{"num_attention_heads": 10, "intermediate_size": 1280, "norm_place": "pre", "rope_fraction": 0.5, "tie_word_embeddings": false, "extras": ["some layers without attention", "local attention windows", "exclusive self-attention", "normalized values", "capped logits"], "train_tokens": 903400000, "max_steps": 6566}
Each number is 50 + 12 x the weight over its row's rms, rounded and kept within 0 to 99. Layers, rows and columns count from 0. The size before them is the row's rms in percent of the matrix's.

# up: layer 10 MLP up, 1280x640, rms 0.106, rows 1079-1081, columns 160-319
# down: layer 10 MLP down (transposed), 1280x640, rms 0.0708, rows 1079-1081, columns 160-319
# gate: layer 10 MLP gate, 1280x640, rms 0.0967, rows 1080-1081, columns 160-319
up1079 097:47 53 48 59 52 41 32 62 42 57 66 45 44 40 55 46 55 64 61 58 42 54 52 60 51 40 33 38 61 56 49 55 49 45 47 53 67 34 38 46 58 53 70 44 39 41 60 74 51 59 38 44 40 40 48 37 54 42 62 56 39 54 37 53 60 56 62 52 54 90 63 65 57 39 51 50 44 14 52 52 41 55 45 45 54 37 68 52 43 80 69 49 55 36 28 59 51 46 42 59 55 55 45 54 27 70 47 50 35 51 62 32 46 69 37 48 50 54 72 45 38 46 43 55 45 56 50 66 50 59 39 60 46 49 59 23 56 38 46 60 48 38 50 39 36 54 50 26 70 48 57 30 32 52 57 54 45 61 51 55
down1079 098:57 54 45 58 71 59 54 29 44 57 45 60 41 42 51 53 59 47 46 30 38 51 49 66 46 43 60 68 39 62 70 44 49 42 49 32 63 54 59 44 58 54 57 31 43 55 42 65 61 44 46 56 43 52 26 52 53 60 61 38 53 48 58 53 64 61 44 57 54 37 55 46 48 58 58 76 50 69 70 61 55 44 71 45 63 51 56 60 40 40 06 41 50 60 51 65 33 32 57 47 48 47 54 41 41 64 53 58 43 53 54 16 32 54 50 56 47 41 47 70 44 65 57 54 38 50 60 19 57 32 51 56 60 50 27 67 42 53 53 61 51 28 40 37 51 71 76 54 70 53 22 75 52 33 39 41 52 52 25 53
gate1080 102:48 64 54 27 47 53 30 37 36 36 72 72 45 62 55 50 52 72 58 49 71 67 58 73 49 70 35 28 57 65 62 53 47 56 44 63 67 38 45 47 63 22 45 20 59 62 42 59 49 53 44 49 69 68 35 38 59 52 46 53 59 49 64 52 39 41 50 45 50 49 67 43 60 39 62 36 34 43 53 56 44 51 45 47 43 57 65 76 43 50 60 37 22 53 34 34 44 29 53 49 65 49 39 49 55 59 58 43 66 61 77 51 37 65 76 48 29 42 59 39 67 47 27 45 32 64 58 44 35 53 42 45 37 60 63 51 57 34 60 45 45 41 36 57 44 49 55 53 40 53 48 64 47 53 63 45 54 54 57 40
up1080 103:51 71 58 45 58 56 58 67 46 52 41 19 44 63 40 40 25 56 42 45 38 75 54 52 46 48 42 44 49 66 53 52 35 59 54 59 55 69 68 61 45 25 69 52 27 41 36 59 65 39 50 52 57 43 57 69 57 45 61 24 56 42 56 18 47 45 52 47 46 45 58 44 63 30 59 46 75 59 26 36 56 74 40 29 46 37 42 36 49 44 50 53 43 40 50 52 42 38 67 43 46 71 64 57 76 48 55 36 51 50 17 45 59 25 51 45 70 56 52 50 39 61 49 37 74 58 36 64 48 36 37 54 53 42 74 76 54 57 63 51 68 55 65 71 26 47 42 57 35 59 50 56 45 58 53 63 42 64 53 46
down1080 105:39 53 54 46 43 33 56 46 58 45 47 43 53 37 35 30 51 54 53 44 48 69 47 38 69 30 58 56 37 68 71 31 53 31 59 52 44 58 44 61 40 70 70 43 53 40 17 54 41 28 47 37 48 53 55 51 51 42 38 60 44 59 45 40 31 59 46 45 61 40 36 58 46 52 42 48 66 63 39 41 67 50 44 54 63 60 56 32 51 51 46 46 43 25 64 26 44 48 44 47 52 65 43 55 49 39 39 58 49 66 39 49 78 52 48 38 40 63 42 55 44 51 73 42 79 55 39 56 69 56 48 60 40 41 52 59 39 60 54 60 46 47 47 72 25 79 65 46 44 35 66 44 51 49 63 36 55 62 53 74
gate1081 098:45 50 47 42 57 44 48 46 50 50 69 54 45 44 35 49 66 57 45 65 55 56 35 45 61 52 57 80 41 47 48 66 40 39 35 17 45 83 70 33 69 43 56 49 55 55 36 50 38 28 47 41 64 58 41 49 68 63 44 46 53 44 68 27 67 66 51 64 38 56 32 65 46 49 33 46 86 57 52 57 48 40 43 60 35 72 69 47 46 51 40 57 48 43 34 58 35 46 43 47 57 49 61 51 49 64 39 58 38 42 39 44 63 60 63 50 57 41 37 39 44 54 57 31 43 37 44 51 38 38 47 48 34 57 72 39 55 69 46 34 65 70 53 56 47 67 43 32 22 58 52 56 62 50 67 53 60 78 48 54
up1081 101:22 66 58 26 54 54 59 43 69 60 35 72 43 44 46 50 71 62 49 60 45 44 66 50 53 50 60 45 50 66 41 50 55 47 79 42 41 47 58 62 35 72 54 56 37 49 15 40 42 64 51 51 42 55 52 46 47 55 51 60 25 54 57 49 44 33 55 45 46 61 64 38 70 54 94 62 63 60 45 37 59 47 61 57 47 56 46 32 35 31 65 49 29 48 57 75 45 52 51 55 51 50 48 57 29 18 52 49 61 51 40 51 58 62 54 61 43 27 50 43 60 55 38 52 45 63 20 50 65 45 56 65 43 57 45 57 42 43 50 69 52 44 53 72 33 41 46 66 51 67 07 47 56 60 46 18 64 35 58 33
down1081 103:59 19 41 61 46 46 61 53 50 36 54 73 50 50 59 33 41 41 55 48 42 51 47 57 40 51 54 35 44 48 62 72 55 64 60 42 90 40 44 60 81 24 74 42 44 44 33 45 44 58 57 58 52 58 40 50 53 47 36 40 33 68 42 44 37 66 39 71 31 48 57 65 51 44 43 67 55 48 38 52 53 48 38 41 44 50 39 65 51 58 52 42 43 64 51 40 57 51 58 37 40 68 57 55 59 54 49 53 48 52 57 56 84 42 38 48 36 58 34 45 32 71 79 50 41 65 52 64 41 61 53 43 37 51 37 46 51 47 28 39 53 55 68 65 73 66 57 40 45 46 40 71 51 64 65 49 42 54 67 45